python train.py --num_hidden_layers=17 --hidden_size=160 --num_attention_heads=5 --num_key_value_heads=5 --head_dim=32 --intermediate_size=512 --vocab_size=8192 --hidden_act="squared_relu" --norm="rmsnorm" --norm_place="pre" --norm_eps=1e-05 --positions="learned" --qk_norm=true --attn_scale=0.205 --bias="none" --tie_word_embeddings=false --parallel_block=false --extras=["capped logits"] --init="uniform" --init_std_qkv=0.045 --init_std_o=0.0 --init_std_up=0.045 --init_std_down=0.0 --optimizer="adamw" --learning_rate=0.00445 --beta1=0.95 --beta2=0.98 --weight_decay=0.2 --lr_head=0.0285 --warmup_steps=385 --schedule="wsd" --decay_fraction=0.747 --decay_shape="linear" --final_lr_fraction=0.05 --batch_tokens=65536 --max_seq_len=1024 --doc_mask=true --train_tokens=232400000 --max_steps=3547 --dataset="wikipedia_en"
Each number is 500 + 25 x the weight over its row's rms, rounded and kept within 0 to 999. Layers, rows and columns count from 0. Numbers have three digits each. The size before them is the row's rms in percent of the matrix's.

# layer 9 MLP down (transposed), 512x160, rms 0.0757, rows 429-511, columns 128-159
099:480497533533539519538526530498469464517486550478485508492529493470487486505495478491523508533470
108:457532486524504543507507455508493519552494459475486557492507454488509499472495508496484505494530
095:513455497463463471502534534515511485500459495495514537482493518470488439508492477522519490493502
099:543491460469510512464478497523498530514451501486478502490532492505452510542492461501528471448483
103:505539520538528518481525517437541473475475479544500511520550521478551508527500475519485504502505
105:510530500529502462484507488513496510482490496452474543458470508516503488534489559506505493508467
113:533503469512487490500511491529483518527475505514498484477505516502507510504509469471470484455511
091:512517488498503448524489493512539523502473508505493540467474517493474465481526536513450568490485
112:529547485514475510478519511497479487479494486540501532513452487497510495508494478440550460520470
106:505455466536501500482493490522472478536539474500509470480490463489506495535483503476488512521527
097:525526494494462466495465470468506512461462530509529472494503500484514488547470514497507451493467
101:516500539481566506490525465490491515503515492476493545469534474501512495486556531463512527499516
108:503520463562571530540508526458497496445510475497521489490538463512527509541473507493486463517522
096:490481470523486512502532466495543530547477495478522542554497517473477507471472461516519494513475
102:504504511538476422461506492504535499453502496528518477484516480512491499498490534498514518511501
092:523509509511468532515449490486534573496511496518514479505467505483510541475527529541503474500490
095:473515524499504476514504503500514491551500492548476429500539468477510483497500527469493482506491
102:541477504447484497472524502521498479482484535536531519507436535491513514497494517471438450511481
106:485543512491487572493530539525498535485475482491519511541458525533475514503553473469525477480474
117:531521483520451488507532530481476485503466499507482507503447510525463492513504547490467519492479
089:537463528494475475507540516481499525524477493526520490513479470537465544438541509523497492480515
107:498490510494455472508500466479482536492496459562511500488507513534483472497522508541504470504519
113:481488459500521478528497482504509509515517520490496513501515499505484503471463473520467501499504
098:484452486451523490530482494510471501470469475536474485507517471508518523494509535466494546466487
100:475516502490495528489495508467480472482525502494470547539475492490507487541516546518468511481501
101:485491519505515497491496549491572517486527442513511512475486486467490502465549473524537504457496
111:541495466529527518458480511535535459476513508508493483481509509487521522502495515543496504481530
109:521537461491492498494514453459500485508540479462486494528510536494483512500484553489503499515507
085:477519499459498484502538499491494511465519559499519478521514507503511461515484553499502484504500
113:493511520488462509510462498498441522444485517482449475500526529539514513527502510483549470533493
103:491469485498528523500481520528476517491495461473536480507550511538489481465523504476487521516500
111:476518482451529495541469524516506461494493522505506484463509491471467494514490547463526471460493
072:481542522492525476521535522458490469509498514448496506478525514511483498528500450479508499472478
106:465487509524530532490506459473493519511514501497459518482514508475483490510469542494459503466475
091:497470482460528564499496535476487493525497477520498464514519503498462555523488542495479500528491
101:459514483492459559462479526484481505514498499539520461502451518507522483531504501508440478484505
107:513455451477502502470467507552512521482502528528517542521497501470474487460522520491480523494470
109:511511516511525500485524524506482489499487518497486528498481456486493482532455461456516512495503
083:512511492530506498470515517509487498493504493487502553486485531535551495526517462496415489511484
104:515481509481487521500496494469513520458499533512517493498497499517501444518479481514485432502526
096:517475495451494531479544507471450482465536524532504471517496542517502511521473502482482503512477
088:539496474489470498514514476517467527493500543569503514501463482502475458491511523513521477492548
095:470528515504506523492467574496493560530434530503495516451478538511489544495512492507488541497488
125:523490522477529461516534455489509520475492494518530473501471455470496490497480466467482486493516
105:469485498529539542484531459459519542491519475513513460473517541462501518493478531496484504497509
108:486529484517505493497507513506492484537522457497513513555477519510500473508536509485479475480485
103:496482571489487493445506507486515502475508534489474451542535509480508467489522467464511500454496
110:524458522471500533448461457491497499527476502494480472484435459496520522541462501484497472474520
098:476508524520502519487500458443513543454555445457478497518483466469498498540469473520507490491495
095:454495520480471457468480454507531478532487510508473504511458491501512481501505507526487461542513
107:497511471511496540490452494537525463508515494481494533475488488485436493500490563515513493508498
114:477490476486474522539469534505503484532515485507474509497524543501448482522520520543485488497515
108:476505476499515499503480549507492512477504538515478529520465474485530561502534534509492499475478
089:503504501530488542487509490507529518488482456505514532486547524535477513533483482541529493496445
111:452518518506474513503505497506435514556519483476477548507469506488491470484532501497506492518494
100:496528506461533502475496499512452485490536490505490515530499514504480464527532500510496544448529
109:538505519454521514515498513449509569525460448485533545494456496492499477476532484497482500505482
089:527515454485505533466476501507547498512530500479500492507523483496430516520453463537585491515457
068:547500472530495528476474483481490497461497495521496482532540499486462499559508508504505511543505
115:482482502473502513527478460532489490444515498481520516507482488489522508500477501525460556505493
103:515512526506518517501475467532506458528456472519478479568499515524480501460489557489491521473503
100:534524505532532520481519499471502479481501499493495474443530442495512508485478513521547438492513
092:538517507549487530518468493493478494483492516505501510469519499486526493504517470544482465472469
108:476494495519512495441524535487498509505547525502506519514481511506529487527510444506538480505538
089:477517485535486494464511484535523523480483520554485482486561495458506505508459471488514544488548
109:495480494473483441483480496516483533480474525496468489499497528514520484515509558522511532502478
100:520505463520500541480495510540485488511445471487503509483531467547478490475475475543478504505466
117:509503501524494490490482494474473509514535506515504517527517477500525479496535496538528518508553
085:492532529502483540490472492532508513511501456539525465488492486541475510510489452502540504522472
104:556513493453445474484524434524492497484474491502500526520530482469488507518522510535494476514486
098:545525519511515464520502513500470508501534525533508493503511488560507544456491509482517507511484
094:487448488508522452496518489518460478516535523504466482516504503487502499471509486512534561492481
102:511503502534536488471510464473500481498525456529524468532544511475501517491456500529472491471464
118:473500483574442494501501470505499497523498526504494507505492494531509490458498523548523490515502
092:511499467537508503513527519448519495478484487503476459516492500503522524492478498527511486526483
078:493493488490467501536536501485489491495512473529529482477552490489488511462512478468484496477548
105:494473480525490510476503528463523492483506523517485559502528470496526484506449511518496483437475
088:488505545514493475485484507519499545494523536492470502502471517511469492510507486510529466514522
087:484464477525482503513510483522488490486467500507489513513528446506510464472473506499524486515504
112:527462512480522518492465512541505514532481500505526501468478488467486489494460531492542476527466
094:537470491473486492509513490470477516511498499510511514483458539528504463530541474520475538517482
105:494533496523468503507470532551462546491505510489501486486501487492474510483537507478485511510524
121:505493489538464452475473528498498493497469493480488491506502522485511491529467524505502459508542
# layer 9 MLP up, 512x160, rms 0.0802, rows 430-511, columns 128-159
108:523480554489505472552463514533500506515501541488483489536506480505543496533518485468514507500493
090:507500543525494511499491487511499493520517494437499509512491505482515487487515512461481483498546
097:507491521482474491477524445496480430472538510485513489521520493495525461507485503502548500556512
104:489478519489492499504467482550465444508483486455478512465492485498491451556491513482499517495496
099:526487542499467514481500482504508474507484466491449520500545450529555528501517515500497466482494
120:466492556436503498518490492503487468458536502445523542509502488475511475490477508500485500549504
097:535495517539532478512509448537529493520504496521485519521461502510529490513526556505490499476471
105:490495545484492477495467482513498450540457494465493510535521485488525497472512504520482465511522
103:504502546469465451542455512510500512522476474449524510475511496475520478506488534497515472535506
096:527487513505509534520460502535500500544478526510484511493523499531527465473477519484494491522447
099:489494508507514454462452481489472490494523490472475508462529508492543492559486510484540491551488
104:464512546472485448536500487534486466534497511439487559525484536495482512508478503487478511515487
092:485495533482513486507490475508518514503468505470448519474491452480489526496481504520496500481479
106:470495507471498454541508490499448465515508503459491564527482495488518479494453478467489462565496
091:506502529516544476483470503506514460547494501499474498526524457540486518484478516455460475491498
097:513510496471493476481462466532448499467507515522474520513438462500524517511526494476535507479514
104:442492524467456494519431516473447497482511478485532501489518523461515464494499474511510469545531
110:474509525484470496467476500506464416486525494496542492506482502478514511529510493513516466487545
111:520496514466525504478470475520453468481486443498517508519525478451507533514460470494541516535512
096:501508511495465495498506500495477469456510508516479500504451530452520447522501493489490493538494
110:472489581468495507475444466518441471491488484474478512496464473529514504523489529469467511496503
117:484505548478447532511478513503511485500485471484570535498489493433502473540502470506460401519545
098:544497500484506531509488485507451486547513495480515504479500484476459508488497461518509481551507
100:498481500492462468534483490494520473565492473488502512480481490489510471477479479495465487539533
101:483499542492467502497508460498482469493521476468530497524492510445517462512470497454475501499494
113:405514512460474510470480474475469517492509460442532511487494525491541517533461504497492482507501
108:506482549511466503535479490498488481560474497457491520489523496503524490515494516502491495540483
089:498469507540538489483490439502455486486490482521492477495528497482511483490530516472488530526513
119:474505551476508493457481529522460446511523471499551505499470505451506456520511475512502514524544
104:532482519489442474515508495539502452526517533505497504536517460490514516522494490486487523512505
110:490501560504476441514504509522457506496535510492505496517512519485549507505511491481473519550502
066:516482519498501492506490454500490499469524508560491468538507474511491467446508501499502531481487
109:458477573481512499484456516527498494493502462487528510512501475476555494513507513473494500495533
091:514478530492475500500476487499497453478495456476466555510515480470512543468526509500473522518513
105:496502543498448505469474451501484430514509470465516527481514516484516496517487506498514454494494
109:465484523459516450492488489531502463513502474504516506477486504491520476562501490512490507510491
108:445503472478513481496479480517469505477536485430518498462505509492496473523514501496468487495519
084:529487527507542473520464507469470484500474491536476483484487474509486522519508564487527489513468
103:507512552453502472470475464520504480526522451459530498513526527527479488522519510449466483504496
096:477504515541494490503463534499528493483498521467535519434504457505499531503486546488475516523527
098:461533509486468507491505536468521454507489503486526490469459500459539484517525470523466472498525
094:492475502509483507503428477539488434479519481475488500527517494517541522519523485488481443542494
115:479516550470532476485461464498521481505440457521531500472486477477561519550506539521504502508531
108:485532546471468421498439531470489451463462494511558494507502506482475480535479479494498474526510
110:516505579500487511553456473500502457501473504532488532508514514472540526495490503495495494530553
105:521529505495510460545486526492515463504446510484485509511469449520510498525498514499483451528528
112:464501510493478477526508455471506447499486461476532503499493469496542487511462507522502514498539
098:489508504457488447494500507540446451511515499480504521528504501478500510526489501460495461520523
102:490508512460512505478497485515446501472552506485485495431501510474502500506453538484516475486493
108:447521522497478516478519508486487490494512463515524489481455464499531496495504464504488537488507
109:499507488474500475491479473486478500518520509453494522491470443492489470520515583488510474504548
105:505518546499489444483460484503478497480503502501491538526520493541522525503500478491523513527463
090:457489523483488494530482474472479508491534473480537492521472458458579500483522497524474498534491
108:470516558494495474512444446476483455484519498433507500486479517517498508483504481478491478493497
092:513506551509505462533510475472493490519515479459501480541509482457518494502518480525488490533536
108:508501517457501497523488476473529458536505525503471497513523488469491538499525486492459500536492
086:530485543484507519553515481515489485513482523510449543500536518517513484502550515500511481523469
075:518512555453487485503465467526488461520457481483509527506459487499501463490517484501479475532497
111:495527540488496488523470464534483509548495528497501508478515444490507486522502494514535493524480
110:493520530477464492507500476529481479495475480516505506468474488468492499509542512501524528494492
106:536532503473460465516472449546481458497515484513551493482472489467538470450517451485543521511492
093:507503521478497485481504505496497489520432520512506495491484473525482478522522539489510486517505
107:512497492498447497500499505516488433499525534511535532510519462515482511565478557450499492487490
092:540491536513496513501451528492483500541471515505471568458512512555513525493504545461498463516478
107:490507534485490483500479515533490483535486498459488490498484525449506503493521528504496485550497
096:484490571500535459521416518473476523560498492476472513469518528470540486556491502497526478544505
110:512507525498506516482487443499529482523460456524479514490515451501513525518498480467475480502509
086:500514524512478445481517510483510486554500568508466508522463485489531487474477509518509448518460
103:518510542504495502501476477489502516509509488473502492471494485498511541499511469507500527516498
100:538513518479499474535455507553517516532530514513499568530487472532487500507513548455499463495482
096:440509497448494492516462513535460505501488493479494514482488495505478468540516480499442497476507
105:466511551499516466515479488494491513501480476482463515483513501496516526460575534487506486505537
118:491511527491500458511515496515493458485475507477546511460486499512545503528526511470488518520522
090:471544575502487445486458493487497485510517501518495523533507514504497484523527490455499533480481
080:509530530504524509477486492518520516546466542479533497503447500515526480510490535451512486518507
109:493497543472543441537511438522509476514480534486484534481501484503513483520524524490486504501485
086:453490563476534487482427478488468446455540490470506491493492512495501495499495516514501477503500
079:508499536559446482524495507483484492518520476452504531467509517461531551534544506499497490495463
115:500523541446467472493477479488489495483484515491512511496518458500519510522503486487495466543463
099:479508546539508515539437509487495499541494476464486474514501494516513509508514525505516448552490
107:455491552504510490516492477515482453484471471455503527508491509475521493510472571491500457515523
116:494513513519456493474485497486498449511491488525556491513510470500552516542539499482536475500560